config = dict(
    norm='layernorm',
    norm_eps=1e-06,
    positions='rope',
    init_std_o=0.0,
    lr_head=0.00615,
    final_lr_fraction=0.05,
    dataset='wikipedia_en',
)
Each number is 128 + 24 x the weight over the matrix's rms, rounded and kept within 0 to 255. Layers, rows and columns count from 0.

# layer 12 MLP down (transposed), 3072x768, rms 0.0682, rows 2191-2194, columns 384-511
[[102 132 150 129 142 128 162 117 107 100 119 151 113 161 164 124 144 124 175  84 105 118 142 140 108 121 138 173 156 132 111 152 181 123 105 153 100 115 113 144 146 153 116  88  92 146 146  91 113 116 134 105 151 171  95 123 134 111 126 173 112 116 180 145 120 108 127  86 109 118  97 141  98 138 122 156 122 130 116 147 146 128 146 129 134  86 157 168 116 130 117 134 119 119 166 150 114 169 159  67 135 125 112 150 104 157 127 110 116 115  64 136 122 112 130 130 118 111 136 145 134 151 120 158 159  95 142 143]
 [112 157  87 146 147 158 114  97 166 149  99 118 163 151  95 125 171 113 129 150 100 160  98 144 136 140 156 127 163 133 148 117 118 111 113 151 134 100 119 110 119 125 135 159  44 115 109 132 133 127 164 143 106 110 118 161 190 118 179 141 159 107 137 120 132 186 169 126 128 118 140  89 168 105 138 153 102 145 133 135  91 139  99 127 164 136 107 135 118 106  74 147 131  81 142 159 123 143 134 127 156 125 161 141 150 135 140 130 111 146 119 107  99 104 112 140 110 123 146 142 111 123 104  96 146 140  67 114]
 [128 104 113 137 143  66 175 112 154 158 164  93 144 137 132 132 101 137 116 116  79 166 129 166 156 105 116 167 108 102 121 180 159 129 161 156 138 113 167 137 163 112 154 102 106 129 109 126 168 160 110 122 167 172 118  80 133 121 157 112 114 164 117 181 156 115 150 132  85 111 121 157  99  96 160 113 117  93 105 168 158 122 170 128 132 147 135 134 152 141 151  91 154 108 127  72  77 129 145 123 124 149 137 131 117  90 140 118  95 137 134 117  88 142 105  83 100 126  87 143 122 169 125 147 145 108 123  78]
 [145 139 118 136 117 141 137 107 133 120 125 117 110 136 106 103 103 144 117  92 141 162 142 147 119 140 114 101 107  90  88 139 107 113 161 148 125 118 108  85 134 129 119 156 135 101 118 165 132 129 107 135  93  91 111 134 101 161 134 135 130 123  96 190 162 144 119 168 105 103 123 128 111 145 101 161 174 133 149 124 134 132 126 127 111 127 161 137 100 129 150  95  86  97 137 108 111 145 109 169  99 151 111 149 119 155 163 154 141  63 111  89 117 123 127 150 117 178 116 148 116 141 124 124 125 102 122 137]]
# layer 12 MLP gate, 3072x768, rms 0.0683, rows 2192-2195, columns 384-511
[[126 131 119 128 139 107 100  77 151 167 147  94 130 115 128 109 157 187 127  78 108 139 125 137 146 141 129  90 117 107 116 115 113 131 140 135 126 147 137 131  91 103 122 151 154 124  98 145 131 128 144 126 107 140 160 130 154 161  96 124 135 181 159 121 155  80 137 148 144 142 159 144 157 119 128 110 117 153 133 143 131 175  83 133 120 103 137 122 139 115  96 141 163 139 137 119 173 151 133 113 123 140 116  57 145 133 103 156 152 141 183 105 100 140 136 132  97 146 131 127 123  99 110  95 112 150 119 131]
 [ 80 114 108 109 107 133 136 122 159 157 138 123  96 127 150 149 118 142 147  96  85 181 144 120 161 111 118 130  97 128  85 120 109 134 168 148 126 139 128 106 147 137 105 106 162 165  55 136 112 155 103 131 149 120 120  79 131 138 106 118  79 131 117 144 148 108 109 152 137 116 148 183 138 140 134 130  87 120 127 115 151 119 147 112 109 134 132 120 101  97 105 156  73 127 118 182 102 144 100 140 140 143 118 130 102 106 126 151 144 123 115 149  92 125 108 115 164 149 126 151  93 154 122 125 113 142 137 107]
 [146 142 105 167 141 137 130 149  89 161 132 114 123 124 120 138 219 145 120 129 150 150 168 130 130 143 109 146  99 133 127 116 113 125 120 126 125 134 112 121 115 130 118 148 106  72 124 112 121 113 155 186 138 132 149 123 137  46 142 152 103  99 161 138 152  96 150  92 109 169 151 119 102 117 147 124  73 138 164  71 118 137 119 138 146 111  90 124 148  97 121 116 120 129 115 128 139 132 118 108 102  88 113 162 138 121 125 139 112 109  91  96 156  92 118 107 188 156 140 137 133 116 153 152 155 143 125 132]
 [ 69 154 124 140 121 121 156 155 119 115 156 135 103 150 105 159  76 103 161 181  91  78 106 193 137 108 128 121  97 117 150 116 156 135 114 133 114 157 109 138  78 158 145 124 118 148 145 122 160  94 128 127 146 114 135 124 127 128 122 144 143 137 129 123 141 129  85 121 113 139 105 129 144 126 119 163  66 123 114 141  85  73 106 142 136 149 114 119 176 145 107 113  88 108 122 130 122 115 133 110 157 150 151 123 174 103 148  66 129 127  93 112 145 108 102 107 115 119  94 140 122 118 103 141 121 121 186 127]]
# layer 12 MLP up, 3072x768, rms 0.0719, rows 2192-2194, columns 384-511
[[138 107  96 179 139 140 160 102 168 117  78 129 147 133 166 108 157 112 166 117  96 122 127 147 117 147 103 113 184 154 121 119 116 145 135 145 134 111  96 145 115 113  97  60 110 162 151 137 125 150 104 174 130 127 114 148 132 163 127 132 114 137 172 112 112  52 163 138 103 148 116 124 150 115 150  98  99 140 133  95 152 130 130 111 137 151 108 143 116 154 142 118 179 129 108 140 116 111 113 129 168 111 153  95 126 119 114 130 135 121 154 156  97 115 116 136 128 124 115 154 146 153 152  80 139 126 165 156]
 [105  87 114 114 112 137 149 114 110 131 151 125 143 174 176 119 120  91 115 107 141 112  67 144 123  97 110 152  92  97 124 111 184 106 142 143 107 122 161 130 105 100 139 125 116 100  51 115 128 116 100 145 153 148  78 120 145 155 125 137  98 135 137 118 127  98  79 109 135  95 181 104 147 130 113 110 104 157 138 119 138 150  99 124  96  90 146 138 134 138 112  93 117 111  90 142  73 114 195 121  98 125 103 131 105 140  74 157 109  90 131 134 188 116  56 141  97 130 124 166 122 111 119 126 116  89 142 110]
 [143 127 103 111 126 174 112 136 133 133 111 129 114 144  72 167 115 164 121  94  91 116 121 101 162  84 118 107 112 166 128  82 132 144 110 115 167  86 122 120 158 160 165 131 136 125 120 124 171 147 180  98 149 141  94  95  91 133 168 189 109 118 142 182 109 133 111 121 142 158 146 192 135 156 102 144  91  86 115 122 126 153 110 125 110 142 155  99 141  94 160 149 122 147 128 154 162 129 116 164  94  91 102 149 186 159 187 158  93 118 150 128 141 149 132 110 125 104 119 126 137 145 150 124 150 107 137 107]]